{"n_layer": 10, "d_model": 224, "n_head": 4, "n_kv_head": 4, "head_dim": 64, "d_mlp": 1344, "vocab_size": 2048, "activation": "tanh_gelu", "norm": "layernorm", "norm_place": "pre", "norm_eps": 1e-05, "positions": "learned", "qk_norm": false, "attn_scale": 0.125, "bias": "all", "tie_embeddings": true, "parallel_block": false, "init": "uniform", "init_std_qkv": 0.0385, "init_std_o": 0.0478, "init_std_up": 0.0551, "init_std_down": 0.0551, "optimizer": "soap_variant", "lr": 0.00903, "weight_decay": 0.0, "lr_head": 0.0087, "grad_clip": 0.5, "warmup_steps": 200, "schedule": "wsd", "decay_fraction": 1.0, "decay_shape": "linear", "final_lr_fraction": 0.1, "batch_tokens": [32768, 65536], "seq_len": 1024, "doc_mask": false, "train_tokens": 243600000, "steps": 5301, "dataset": "wikipedia_en"}
Each number is 128 + 32 x the weight over the matrix's rms, rounded and kept within 0 to 255. Layers, rows and columns count from 0.

# layer 6 MLP up, 1344x224, rms 0.0551, rows 129-159, columns 0-111
[[142 118 123 172 145 120 139 123 155 163 163 186  67 128 104 139 135 163 175 131 212  88 143 131 150  96  81 144 111 180  85 102 123 176 184  98 124 148 189 128  82 155 146 113 161 211 152 181 170 110 148 192 101 116 152 120  93 172 131 170 122  89 168 152  81 166 149  95  77 172 134 134 157 139 128 105  79  48 180 128  98 166  75 104 112 128 120 179 128 145 190 175 213 131 107 171 193 129 119  67 228 101 102  94 106 123  72 104 106 116 114 172]
 [128  71 117  99 145 116 121 173 129 115  72 144 129 100 126 134 174 141  80 153  95  70 134 146 104  69 152 121 139 138 127 122 171 180 145 162 128 142 147 101 137 157 125  94 147 139 178 170 132 197 106 160 145 175 146  99  93 111 106 137 157 182 101  92  99 168 135 147 194 133 167 130 140 117 122  85 114 168 131 112  62  77 133 163 137 133 129  95 147 135 174  71 155 136  82 160 174 158 138 143 143  91  88 100 172 108  92 133  68 149  88 120]
 [165 168  65 140  79 127 180 117 131 136 128  90 144 167 148  65 126 109 106 152 162 180 121 155 153 144 116 130  57 149  97 134  80 104 109  73 163 120  61  52 116 143 176 154 125 123 171 156 118  74 151 128 121 132 131 127 117 134 122 165 202 117  61 111 166 155 127 118 121  75 131 147 107 100 186 101 165  86 114 110 136 140 168 103 117 141 113 172 140 132 119 170  82  99 152 134  83 137 117 103 123  74 147  86 158 193  95 161 120 118  91 102]
 [104  86 159 135 117 127 108 123 119 148 132  87 107  54 155 138 137 117 112  62 104 116  80 134 119 171 152 158  92 115 147 104 108 125 129  69  89 125 135 171 133  89 140 159 136 157 104 116 117 176 116 109 146  97  94 113 131 120  96  78 138  72 123 129 127  81 140 108 114 120 116 131  99 130 133 159 107 143 129 138 120 150 176 120  84  95 142 135 152 156 144 144 117  59 151  71 119 122 172 132 202 110 111 174  96  60 179 122 127 113 112 131]
 [121 133 150 135  79  67 129 222  80 130 159 130 159 137 139  94 198 144 146 133 157 133 152 148  98 151 162 151 126 190 151 140 119 178 102 129 105 160 104 136  89  92 151  68  90 168 197 155 121  78 144 178 144 150 141 125  92 141 130  83 131 141 146  66 131 107 127 136 165  95 156 130 130 159 117 137 162 144 127 110  73 149 123 170 139  87 104 131  93 135 114  94 123 167 120 164  97  90 198 208 125 132 142  90 128 138 121 106 124  69 154 100]
 [128 126 139 116 102 106 116 198 140  99 100 140 156  85 122  63 104 100 111 129 130 141 151 131 115 180 151  69 154 110 109 140 114 178 160 112 124 139 114  70 143 102 123 161  88 147 156 147 125 142 182 117 141 113 142 115 138 197  93 176 175 134  95  67 136 122 145 118 117  89 126 143 110 107 130 129 103 156 138 182 126 129 141 119  91 149 128 103 132 169 135 118  51 134 188 147 134  78 134 147 138 159 149 124 155 145 165 101  71 145  90 103]
 [123 147 150 101 112  95 174 166 130  80 176 126 116 172 161  94 149  68  90 157  95 120 113 175 151 142 120 205  82  93 107 197 139  93 134 186 116 110 141 122 159 197  83 185  96 162 122 153 146 125 151 104 131 169 149 144 129 155 178  94 129 149 133 106 137  83 121  95 126 127 142 125 110 115 140  67 144 137 101 173 105 166 102 148  91  94 139 160  92 141 144 131 105 183 125  82 148 153  77 109 135 156 126  90 120 129 104 145 151 105  85 107]
 [174 107 139 127 164 109 167 123  97  10 173 138 191 152 132 126 149 110 141  77 121 173 113 137  67 152 166 143 120 170  94 132 191  89 113 139 109  41 145 123 106 125 118  94 119 149 168 147  83 130 103 162 142 167 104 119  77 142 114 125 137 131 143 126 144  60 140 118 175 134 214 131  72 119 126 122  69  98  95  17 196 128 149 102  68 133 171  99 117 109 173 113  76 173 121 101 143 121 120 126 170 111 168 112 129 165 132  96 108 152 113 101]
 [ 96 112 176  94 142 123 167 152 119 137  79 129 107 107 146  98  67 133 130 101 158 145 145 103  97 115 185 190 154 128 110  99 126 139 139 115 147 118  66  39  88  44  86  99 175 120  60 112 130 114  80 175  73 138 144 187 126 127 110 112  47 104 127 126 183 103 141 125  60 162 155 122 112  61 103 169 161 110 153 143 147 124 128 104  61 127 117 126 134  91 163 161  49 108 142  89 162 148 161 102 140 140 157 125 173 106  82 136  98 120 136 141]
 [209 160  95  88 110 109  80 122 147 214 134 136 173  90 212 123 165 110 115 142 126 128 158 116 105 117  90 116 159 136  84  85 119  73 151 120 144 161 173  77 134 142 134 138 111 153 104 140  69 142 201 100 146 159 140 105 138 111 126 128  56 114 146 127  84  80 135  73  60 121 130 112  88 172  95  70 193 183  82 124 165 152 105 194 138 157 112  92 186 153 120  60  90 162 112 132 169 152 191 120 194  94 166 175 152 129 142  93  84 145 161 118]
 [ 40 140  74  73 143 109  97 143 160 112 138 129 168 117 151 112 154 151 175 172 146 141 145 143 167 144  92 129 128 178 111 116 122 131 144 117  88 157  67 101  90 117 115 119 101 153 110 140 158 143 116  88 143  83 143 144 142 117 130 118 148 122 164 139  91 155 147 142 141 111 165  92 164  77 118 105  76  80 138 145 127 142 130 155 161 130 173 149 101 102 118 123 119 139 142 139 102 214 133 196 120 127 173 139 139 150 144 107  74  91 143  82]
 [145 177 148 219 180 109 100  78 171  96 102  95 166 129 111 105 141  60  69  78 193 124 162 189  81 163 115 139  51 145 143  99 107 127 144  73  99 116 144 118  69 133  94  85 140 174 173 121 152  61 210 128 161 106 151 154 205 137 102 156 118 127 158 106 139 105 123 215 118 149  55  95 155 179 100 172 164 159 143  84 133 117 140 111 154  93 157 100 124  80 121 104 149  75 181  91 172 150 151 122 179 116 151 128  64  22 150 137  52  83 106 110]
 [129 168  88 150  84 125  90  93 136 129 148 120 130 119 138 151 176 152 115 159 158 155 120 125 109 120 127 157 137 125 149 138 106 133 111 150 126 156  66 141 162 132 131 105  86 128 121 162 127  77  98 135 137 144 168 135 136 161 114  67 136 153 144 114 138 147  84 159 163 110 102  85 107 146  80 109 137 110 174 110 144 144 167 158 126 111  74 169  78 156  83 111 146 107  77 188 108 146  91  94 143 187 135  77 199 115 134 127 144  59 130  79]
 [ 79 111 187  90 147 155 222 132 148 135  97 107 175  81  94 142 106 141  85 103 118 114 118 172 152 133 102 131 103  76 132 144 154 140  84 163 121  93 132 159 154 138  71  79 119  97 104 138 100  84 164 134 107  97 110 118 165 115  72 111 118 140  58 187 158  80 138  65 101 101  61  78 169 163 158  78 125 150 178 146 165 125 101 115 125  92 127 181 138 132 127  80 120 138 146  90 108 139 135 105 176  98 106 145 143 159 173 162 118  81 166 151]
 [133 139 120 182 168 153 132 116 193 208 106 131 136 117 157 172 173  75  89 196 118 170 183  84 141  94 101 124 201 156 105  73 145 116 170 151 120 144 115 167 120  98 202 122 103 121 104 203 122 103 104 157 132 158 115 161 122 161  82 118 168  96 130 133 124 149  95 142  76  97 122 179 120 107  96 125 134 108 127  63 108 145 130 152  97 132 152  61 108 124 131 195 113  96 111 121 126 160 150  93 107 131 128  95 117 128 105  93  77  96 136 113]
 [ 97 154 124 126 161 143 141 106  84 197 129  94 121 125 112 139 127 185 174 119 107 120 149  65 189 132 151 109 145 158 141 167 184 164  99 149 158  95 121  88  66 182 126 126 132 139 131 152 210 145 134  43 154 114 130 117 153 129 135 131  89 159 189  65 123  94 144 199 137 133  89 190 113 124 151  36 113 112 141 104 109  97 140 137 173 103  67 143 149 157  98 164 132 185 106  73 128  66 122 147 135 118  96  49 105 163 134  99 169  82  97 132]
 [105 153 141  73 132 189 135  81 119 178  77 126 110 130 132 121 148 137 108  97 208 165 134  63 162 140 126 121 153 102 133 127 110 116 139 107 130 115 186 149 169 163 149 124 131 173 159 108 130 157 108 102 133  66 109 107 187 174 138 156  88 131 108  92 151 148 111 182 117 178 138 108 120 137  74 178  95 153 109 149  92 193 108 103 128  63 189  86 116 198 194 163 220  63 123 122 154 143 160 137  78 154 172 130 110 126 153 149 128 111 129 129]
 [154 106 173  95 101 120 108 141 120  72 189 101 165 171  81 170 156 142 133 161 116 141 134  86  66 110  58 110 142 178 114 132 183 116  82 164 132 140 109 161 100 134 178 125 153 164 142 150 130 152 175  74 122 139 142 158 160 176 164  72  96 108  85  67 107 106 136 160 110 197 192  86 125 164 114 127 146 113  86 121  83 150 113 185 121 127  69 154 169 143 129 134 132 139  89  68 116 111  73 129 106 132  69 110 123 126 119 132 117  99 103 102]
 [107 112 116 121 108  96 105 139 140 152 115 153 146 108 169 148 224 110 147 124 181 147 129  92 152 125 141 110 131 146 115 145 141 153 127 124  91 154  87 119 105 142 172 149 117 102 145 158 167 112  93 102  98 170 125 117 159  59 112 170 172 135 100  91 117 212 174 147 147 113 106 144 133 194 169  84 120 151 109  96 133 123 125 136 140 166 114 111 142 137 149 161 160  39 171 189  56 168 115  84 132 175 118 124  93 157 138 107 124 214  77 105]
 [135  85 153  99  76 164  96 109 119 191 106 127 147 145 183 131 167 203 128 118 116 138 145 126 156 144  76 137 139 125 159 130 169 193 136 168 139 160 175 117 166 145 111  74 112 147 128  89  82  91  80 115  67  72 149 125 151  98 158  82 129 161 178 128 103 126  73 173 193 197 113 135 128 147  72 124  56 126 140  94 126 123  75 157 132 187 162 110 149 180 156 144 127  98 136 174 102 117 145 159 110 154  77 103 147  81 130  82 108  94 173 145]
 [192 145 132 146 153 138 158 130 149 139 119 175 104 109 118 105 166 172 121  89 148 148 130 160 127 142 160 116 126 138 114 164 115 123 149 176 137 111 138  98 157 126 140 121  56 142 152 138 107 143  69 123 157 130 160 145 138 177 187 122   3 176 127  62 113 128 152 148 121  98 190 184  88 129 187 104 109 100 153  91 165 102  57 149 100 119 133 167 142 138 113 134 141 117 160  97 149 165 137 110 109 133 142 167 145 150 155 157  96 155  94 125]
 [156 156 160 114 151  93  91 101 144 138 147 118 130  83 179 117 202 132 100 114  96 103 183 145 166 159 153 105 131 169 171 131 122  76 152 156 170  94 109 126  88 150  74 125  86 154 144  95 167 127 106  95  68 143  96  69 123  97  97 154 128 125 103 140 109 138  92  93 183  98  85 115 121 163 108 149 110  74 136 145 150 121 136 106 141 106 154 152 107 102  88 137 106  77 156 121 150  91 105 148  86 134 108 136  85 181 174 130  37 133 160 130]
 [162  61 162 145 158 119 132  67 130 110 142  99  26 127 118 133 114 149 141 104  72  85 125 110 142 137 152 187 119  83 153 146  76  76 186 204 145 130 139 189 128  84 167 109 111 111 147 125 104 130 128  69 102 138 146 141 172  68 142 188  92 145 105 169 103 160  88 114  78  76 116  87  77 123 146 119 129 161 155  95  74 134 114 157  62  84 190 137 107 161 137 123 173 166  94 175  81 111 146  93 138 158 107 109 126 143  75 122 113 134  96  92]
 [ 97 131 120 103 152  97 166 171 142 168 105 102 154 130 160 128 141 164 127  85 167 127 143 115 144 131 152  93 127 116 143 125 103  80 105 137 104 175 195  97 132 142  86 112 176 113  57 173 121 152  76 156 223 113 102 121  84 165 122 155  95 117 137 195 103 111 141 112 164 122 174 151 127 203 121  81 121 154 101 149 222 132 144 143 126 160  45 123 177  98 121 177 127 160 118 126  79 151 103 113 148 157 101  83 182 143 147 131 102 140 144 126]
 [105 164 159  89 128 105  41 183 127  76 101  97 189 154 143  96 146 155  81 157 156 118 106 141 139 214 130 149  77 121 116 114 102  79 123 139 137 143 157 109 115 169 164 169 146 149 110  66 182 165 187 125 145 136 135 102 164 152 168 125 183 139 137 137 141 118 151  40 105 202 124 151 117 192 109 110 104  97 122 135 156 197 111 109 119 108 136 102 199 101 178 151 130 123  82 142 118 162 200 119 107 141 123 119 128 142 127  96 125 110 133 144]
 [165 154  94 122 133 145 117 139  76 132 135 165 237 117 149 101 146 115 143  94 173 174 123  86 101 140 111 123 199  86  95  67 129  97 162 129 178 109 110 152 151 111  73 108 155 171 129 114 157 186 119 170 201 155 116 126 111 129 150  76 127 136  86 147  95 149 176 109 114  95 151 108 130 127 158 118 125 140 141 175 171  58 143 158  89  91 132 149 100 176  94 154 134 142 131 106 113 161  96 135 153 122 169 128  84 130 127 125 108 113 167 137]
 [121 198 112 124 168 141 123 142 137 163 154 143 151 125 108  41 145  91 164  99 173 135 159 148 104 132 105 124 132 191 145 143  84 106  97  91  92 201 129  85 153  63 119  64 162 129 117 126 131  94 120  90 165  96 136 146 113  83 119 173  89 144 159 111 137 123 146 147  91 144 131 149  85 116 155  38 101 110 160 162 116 149  98 113 134 186 121 163 135 112 117 121 119  95 191 146 145 145 137 136 149  87 167 105 139  68 137 151 117 169 140 123]
 [174 146  91  86 151 105 129 128 138  87 117 169 138 151 128 161 128  80 153 125 125 115 155  97 100 136  87 130 143 159 127 148 135 145 166 123 189 124 119 136  93 134  42 168  80 171  84  76 166 191 148  95 156 152 151 142 105 161 100 140 113 126 134 127 142 142 109 152 144 117 139 118 213 137 163 142 107 153  72 178 141 170  70  88  70 193 135 122 125 161 104 164  85 111  96 152 114 118 102 186  96  48 157 153  96 209 109 153 120  70  98 119]
 [115 128  96 145 143 108 146  60 140 103 151 143  79  72 113 163 106 121 120 117 182  97 100 100 105 166 183 157 137 136 106  98  49 117 166 150 151 149 132  87  58  92 132 128 140 110 198 181 148 121 124 156  85 108 111 117 147 135 166 127  91 115 142 137 143 158 142 143 173 153 129 141 117 112 126 164 123 144  95 134  81  86  87 121 128  76  78 117 141 135 147 140 150 152  85 157 104 153 137 125 114  90 192 177 103 147 126 165  99 130 145 137]
 [127  97 143  42  97 101 112 169 110 127  99 197 141  84  98 146 176  85 122 150 144 236 164 121 106 134 113 167 110 160 141 140  98 159 115 140 122 124 177 115 138 108 117  61 146 158 175 118 164  69  74 203 180 191 130 109 176 137  84 117  84 146 142 114 138 104 128 138 149 137 185 101 134 142 159  75  81 105 103 147 115 159 154 216 134 117 100  93 127 174 126 152 114 124  91 136 131 169 120 139 113 132 126 149 140 174 152  79  91 114 158 120]
 [125 132 142  66 151 134 148  85 165 109 101 151 135  77 136 113  96 176 143 112 151 122 154 171 173 203 136 120 169 164  98 103 122 138 134 119 118  70  79 163 136 170 144 140 111 117 136 123 139  66 163 100 122  96  77 164 140 138 183 168 137 191  94 132  95 116 140 158 159 100 140 106 181 121 140 119 109  99 139 183 141 150  91 158  75 120 120 125 105 105 174 122 147 115 144 117 104 134  96  95 133  94 119 111 162 182 127 146 104 112 107 104]]
# layer 6 MLP down (transposed), 1344x224, rms 0.0551, rows 129-159, columns 0-111
[[135  76 193 168  70 153 118 158 130 122  71 122  65 110 112  85 138 134 131 128  79 140 136 103 141 180 174 178 132  85 148 102  71  87 113  93 127  63 108 104 181 168  96 113 124 157 128 161 182 101 200 176  94 142 129 133 152 156 104 178 148 163 104 213 161 103  97 142 141 131 118 121 105  85 122 173 104 189  97 153 118 187  69  97  98  86 148 114  83  88 149 198 105 114 135  71 150 185 150 156  95 178 142 137 164  77 102 114  97 162 130 141]
 [123 164 132 140  98  81  92 153 181  95 117 118 113  99 133 122 100 129 170 187 167 147 110 119  89 130  90 105 152 165 174 125 118 101 151 137 140 129 153 113 120  80  96 148 115 105 107 117  75  94  98 149  85 166  87 164 111 125 186 152 174 137 125 156 130 126 162 127 136 164 132 126 147 159 117 154 152 106 173 168 178 171 172 107 139 140 150 153 124 107 108 121  99 128 168 130 136 146 113 138 156  85 118  82 176 119 117 137 139 105 179 141]
 [129  61 167 106  85 130 119 114 157 184 169 165 101  75 138  81 129 103 113 122 129 104 105 106  96  69 166 153 178  91 113 164 178 154 113 125 115 140 159  98 212 108 161 120  72 113  92  92 137  90 151 139  75 104 113 136 131 169 130 180 110 163 150  57 162  55  82  77 161  83 116 116 112 164 150 174 169 135 192 145 119 121 118 159 132  82 147 105 151 122 137  86 215 139 138  54 149 136 144 199 125 173 113 136 106 141 127 132 153 132 125 174]
 [157 154 122 140  94 202 139 117 181 148  45 185 104  97 105 151 139 140 129 141  59 139 117 184 123 148 105 106 171 163  88 134 164 128 216 117 124 153 139 121 132 145 100 137 111 107 129 103 148 115  99 113 128 106 104 140 109 150 164 106 127 137 150 130 166 137  94 144 123 109 180 186 126  89 180 151 130 108 105  99 144 137  84 131 131 122 110 115 159 118  96 121 175 151 131 157 117 140 124 176 157 103 108 117 141 143 129 124 104 188 110  98]
 [181 157 144  66 140  97 171 103 105 132  96 160 128 140 103 139 176  86 155  78 176 133  91 147 149 181 126 122 156 127 108 118  76 128 174 255  86 108 171 122  45  86 191  71 163 150 166 160 144  89  59  95 105 153  40 109 118  96 125 112 130 150  83 127 166 159 119 132 132 101 123 100 112  83 174 154 185 187 190  92 132 180 178  65 158 100 100  89 123 136 137 169  69 120 137  85 128  99 149 162 157  66 110 146 109 112 124 147 107  84 127 109]
 [131  89 137 199 130 151 117 123  67 115 109  70 196  80 118 127 171 194 140 130 102 132 152  90 132 138 123 149 105  95 188 131 125 131 124 154 129 132 123 147 127 136 100  94 135 119 149  99  78 118 102 109 166 124 103 134 104 192 143 121 135 114  96 116 105 140  99  60 125  75 126 126 118 156 183 164 133 134  89  60  71  93  91  98 106 124 159 109 112 151 132 119 118 134 100 109 159 136  91 110 131 134 131 125 133 150  90 165 142 134 138 112]
 [118 104 134 111 145 139 170  97 106 200 178 126 142 125  82 135 178 107 152 157  71  74 141 127 128 119 197  90 184 169 128  83  95 112  74  91 103 127  48 176  96  73 192 162  85 165 114 107 142 118  87 106 114 113  83 129 144  94 146  60 162 147  88 123  65 108 138 125 102 183 162  76 135 168 125  81 125 108 195 183 142 110 139 113 103 126  94 194 103 143  94  78 162 141  87 109  38 129 117 158 104  85 105 119  91  97  92  57 198 147 177 123]
 [132 176 134  90  95 190 117  95 175 133  96 122  83 104 137 116 113  90  63 140 118  96 106 130 130 144 135 164  90 158 108 122 114 160 219 138 109  84 158 127 103 151 168 149  92  74 126 144 138 166 115 120 131 160 164 163  43  95 144 104 152  91  90 119 128 113 143 115 138 142  93 136 168 109 154 112 161 143 161 167 131 139 101 171 157 165 160  84 141 127 146  72 155  72  80  84  89 144 179 176 186 134  74  82 135 173 144 150 132 124 118 156]
 [121 123 122 103 131 137 109 103 121 112  65 122 203  95 121  77 125 106 116 123 144 100  99 121 122 142 153  55 111 172 108  87 191 125  91 193 164 126 121  96 137 128  82  93 142  81 122 132 129 165 154 133 132 138  99  31 134 118 105 136 107 146 129  42  95 116 129  90 143  81 125 202 135 117 134 133  86 114 100 110 151 160 146 141 152  79 162 107 142 132 178 204 168 122 109 107 189 117 134  72 133 165  80 176 136 154 129 185  86 140  96 154]
 [137 183 137 123  89 150 168 144  65  96 116 124 135 149 125  64 118 127 113 165 177 177 128 114 134 104 150 119 183 128 147 117 166 130 112 145 105  97 111 147 108  96 146 107  91  84 130 150 150 131  91 103 145  76 122 127 173 141 147  79 193 182 103  82 119 146  97 141  95 143 165  33 149 132 107 148 128 143  89  99 171 115  56 100 156 186 180 130 154 128 114 112 128 156  89  89 166 184 112 138  91 100 136 202 113  89 173  58 153 116 129 109]
 [118 122 118 102 139 136 146 111 103 134 117 134  37 133 147 180 100 156 116  80 144 104 144 101 107 131  88 106  82 170 111 130 141 144 175 135 140  94 150  92 115 118 133 183 139 142 140 125  83 110 109 152  70 125 114 131 120 140 103 159 109 163  87 107 119 100 137  43 138  86 132 167  95 159 167 107 114 119 136 115  62 152 124 144 112  89 127  75 107 140 133  88 136 149 140 141 194  89 105  96  80 123  85  76 185  84  73 127 174 107 101  97]
 [148 142  86 146  89 168 151  91 153  99 174 150  74 103 131 135 105 174 139 148 163 128 163 133 102 152 151 154 138 112 153 165 147 195  76 156 199 100 176 120 107 200 141 129 172 168 120 133 149  60 138  85 108  69 167 129 135 111  99 109 190  60 109  88 184 142 139 107 199 183  87 177 168 203 117 134  71 161 137  85  79 114 172 135 144  77 168 116 149 164  86 168 142 133  89 131 127 149  97  59 146 167 185  66 127 132 146 153 142  96 104 112]
 [ 98 101 186  88 127 133 109 110  37 126 130 156 173 116 171 127 138 110  98 170 176 145 101 112 115 120  76 120 149 129 122 174 111  28 115 103 129  81  95 162 144 138 138 110 106 121 122 123  99 155 121 117 158 137 127 180 104  54  82 122 145 118 111 140 120 104 109 159  47 157 158 160 150  74 169 191  92 128  94 173 149 119 155 161 113 113 134 130 146  95 131  74  68 146 120 126 130 120 112 123 121  92 150 130 127 161 160 135 134 130 153 115]
 [174 131 154 102 168 152 151  90 121 157 137 107 146 129 184  99  78 126 118 107  43 114 121  33 124 109  92 207  51 114 142  50  58 100 178 192  89  83 176 132  98 124  68 125 135 151 143 124 115 161  86 163 152 123 223 136  80 126  91 114 142  89 108 180 107  91 151  62 141 101 121 147 105  90 143 135 111 141  87 136  84 154 122 123 182  90 117 124 105 141 148  50 146 147 117 123 111 156 112 143 135 108 157 114 122 160 170 109 108  89  71 130]
 [185 107 145 100 151 107 118 157 148  69 151 112 110 171 147 151 127  91  61 157 134 103  84  95 130 155 154 113  85 157 127 161 197 129 132 132  91 124 161 148 137 179 153 161 110 149 109  75 101 150 108 175 148 196  89  83  64 120  92 134 130 186 144 138 120 158 110 166 136 108 131 133  96 123 140 137 111 175  37 134 100 183  65 155 120 122 167 181 161 113 125 175 108 182 106 118 156 115 210 124 165  94 178 172 156 164 113 142 145 136 105 137]
 [ 42 105 120 127  85 159 136 125 100 100 126 144 140  93 125  89 103 150 117 130  66  45 113 140  91  82 161 131 173  96 117 146 160 130 119  74  95 127 104 129 161  99 106 166 120 100 155 124 112 111 105 141 153 139 172 150 164 118 130 125 127 145 112 111  77 146 121 107 169 158  85 130 150 128 143 133 126 132 149 145 169 152 130 100 113 124 167 136  61 209 127 155 118  78 127 157 148 189 114 115 196 104  87 161 153 158 130 168 143 144 160 118]
 [115 181  80 175 182 114 112 121  78 139 135 137  92  84  97 127 181 163 108 123 131 120  97  51 164 111  65 104 127 110 153  91 125 100 199 157 170 150 133 159  92 146  89 137 154 136 100 116  87 110 152  36 155 102 163 184 163 102  88 169 177 157 130 116  98 118 108 170 112 152 145 132 106 148  97 138 112 140 156 128  74 139 145 162 187 178 127 145 147 160  67 138 147 175 104  96 146 125 138 111  85 125 117 100 162 119 149 161 171  96 104 104]
 [148 153 113 142 167 129 110 184 149 171 108 133 149 150 158 120 132 161  95 119 160 127 122  90 137  98 200  79 161 148 128 166 133  92 171 142 106 160  75 182 154 156 193 115 114  67 122  74 163 139 157 123 118 120 103  85 137  88 100 141  96  82 150  94  61 144 149 159 173 194 129 119 151 109 116 100 115 102 138 103 174 130 168 164 152 119 148 134 114 130 133 112 201 149 106 162 135  75  96 122 115  80 117 165  53  36 161 163 143 182 114 133]
 [164 118 139 159 177 121 134 189 124  79 151 155 116 175 208 143  98 153 117 126 133 131 125 134 132 170 106 149 140  96  77 138 171  79 140  84 134  55 117 122  73 108 123 119 183  87  78 119  96 112 142 159 170 125 132 155 112 105  75 108 143 105  74 131  94 100  78 108  76 140  88 119 172  75 121 143  84 177 139 107 103 107 165 133  77  73 125  65 110 130 123 104 115 141 123 136 158 128  82 106 150 187 125 171 135 122 116 124 101  79 131 124]
 [158 161 117 113 175 118 170 136 133 127 181 122 143 153 160  45 153 143  88 125 163  66  97 135 101 143  91 135  75 109 171 179 125 165 103 135 108 131 161 185  97 126 124  93  98 115 101 118 112  77 123 135 136 173 120 129 128  72 127 105 156  88 141 122  93  55 125 152 138 107 182 168 109  63 156 128 181 109 201 101  84 143 133 168 109 147 153 129 171 123 177 154 132 146 184 147 133 131 138 156 138 134  95 124 104  99 133 133  81 133 177 159]
 [ 79 126 137 158 116 137 141 133  99 161 204 132 163 114 137 170 178 123 132 147 168 152 133 122 132 153  56 148 141 122 156  71 167 127  76 146 125 109 143 131 121 183 103  85 122 152 135 141  85 111 160  90 136 108  64 165 171  88 150 117 186  80 115 145  89 100 134 134 113  64  75 141 171  83  59 100 213 114  97 149 120 116 180 117 155 187 163 106 124 108 139  99  73 114  93 118 129  25  91 160 139 132 110 135 124 153  76 104 143 124 129 118]
 [151  98 156 166  52 166 139 120 142 130  52 138 125 102 147 129 115 137 105 127 136 123 121 104 127 104 123 136 110 159  89 173 120 103 113 141 127  99  87  94 138 177 106  83 145 118 129 121  90 153 149 150 157 224 123 110  76  90 154 102  96 160 126 143 149  71 104 126  96 117 127 124  97 168 168 140 104 206 119 181 202 138 127  99 122 148 122 117 136 123 141  87 118 206 105  73 130 104 114 100 213 171 106 138  84  24  97 128 138 117 131 172]
 [100 115 134 114 132  89 100 216 125 115  80 193 137  66 146 132 159 116 115 145 132 122 158  74 133 167 141  96 104 185  84 119  98 151  56  59 115 158 138  55 140 159  90 155 122 138  85 139 125 167  85 153 151 114 118 120 147 181 138 151 126  97 166  94 159 109 118 131 159  83 119 122 124  76  87 122 121  98 150 141 150 141 109 161 155 113 117 143 118 167 130 124 119 105 106  86 153 131 179  77 156  76 141 131 141 139 181 152 163 170 121  74]
 [129 127 173  92  83 133 154 115  96 156 128 141 138 181 112 157 128  76 107 168 121 142 153 122 119  97 125 142 135  84 170  80 162 139 107 118 132 137 146 141 106 119 112 122  99 129 127 156 139  97 130  94  91  48 151 100  94  19 100 191  69 119 153 105 138 147 162 129  98 166  85  99  94 167 107 135 119 184 189 150  72 103 126  70 139 151 108 116  70 125  95  38 109 119 140 156 141 158 134  47 141 116 165 139  61 171  92 107 150 110  75 139]
 [140  81  62  83 123 123 136 104  76  73 101 108 103  90  87 109 154  81  72 112 143 138 115 153 130  97 146  79 175 149  81 122 117 129  81 134 104 115 171 155 111 126  73  75 142  52 185 125 120 106 121 101 126 128 149 130  99 146 101 157 136 122 155 123 136 138  90 149 175 143  90 157  63 110 108 147  95 129  84 124 114 165 139  98 105 136 117 122 178 163 125  96 134 120 124  86 163 121 135 108 151 130 131 129 113 157 140 143  93  89 148 107]
 [141 153 110 125 101 102 122 125  78 142 123 139  91 100 113 129 157 117 173 134  92 124  78 169 149 159 125  67 146 169 127 125 169 140 128 121 145 104 134 128 127 114  92 121 164 140 137 187 132 144 130 110 138  81 119 170 118 151 130 155 117 171 152 181  89 113 163 127  78 126 130 103 132 158 114 128  63  48 145 143 144 114 123 176 138 103 135 209 185  99 142  65 166 148 105 128 156 170 132 135  83 136 119  83 117 124 132 137 100  62 115 173]
 [168 154 153  91 150 116  54 116 139 149 163 124 124  89  84 100 133 127  74 136 120 102 101 141 106  92 153 107 138 152 122  88 201 185  68 124 146 131 121 152 128 143 165 131 136 124 102 124 183  64  99 147 149 145  93  85 111  66 176 146 117 100 199 142 117 157 144 138 132 166  70  68 109 137  65  64 144 176 139  99 116 155 137 141  93 148  75 136 190  97 135 136 140 154 142 114  88 139 138 141 106 140  87 150 169 195 150 126 138 152 138 134]
 [124  94  99 179 125 130 160 119  85 122 131 100 171 100  82 155 128 163 108 181 135 131  92 150 123 160 131 121 138 141 124 112 102 145 125  74 113 149 139 132 149 111 153 127 141 108 205 130 146 132  85 100 108 180 111 118 115 148  70 114  97  78 154 114 148 171 149 174 121  95 122 120 147 100 112 106 159  95 129 160  99  97 183  91 102 112 137 122 149  76 110 149 173 139 138 149 202 153 147  97  63 130 152 152 135 126 143 125 164 125  81 142]
 [176  81 118 111 131 133 112  89  91 114 107 118  69  55 118 119 117 109 174 103 139 109 149 111  52 210 142 140 119 149  93 158  73 153 109 178 116 161 107  89 134 150 128  97 115 166 165 112 128 108 110 170  96 137 151 141 169 139 167 145 111 134 105  92 146 119  73  99 131  99  83 159 170  94  87 129 123 110 140 150 161 157 138 187 185 126 121 130 134 149 186 151 143  81 145 161 143 112 204 151 203 150  93 134 126 158 167  98 150 186 126 112]
 [157 166 123 126 139  64 109 107 122 162  30 137 154 138 123 127 109 159 155 151 103 102 147 138  90  93 109  74 171 121 142 147 100 127  76 122 201 178 155 145 102 218 128  94 149 108 144 183  85 128 174 125 122 126 172  87 154 137 174 123 119 147 106 132 100 108 143 155 131 180  98 109 139 113 168 156 126 126 160 106  92  84 124  97 118 113 117 139 166 129  88 134 150  71  86 176 208 149 104 189 110 129 127 133  58 148 146 126 144 153 144 150]
 [166  71 124 150 139 100  91 116 165 163 147  73 152 163 122 146 110 130 122 186 109 206 131 180 131 126 144  98  72 115 125 188 131 110  79 118 107 114 123 116 163  77 136 161  83 125 175 183 106 151 174 106 138 118 134 105 152 153  99  77 134 112  82 118  74 116 121 116 167 138 112 124 132  87 154 133 115 106 137 102  80  90 137 172 158 175 110 106 214 146 125 128 149 140 128 117 165 133 125 105 132 156 107 104 134 105 130 150 159 141 109 157]]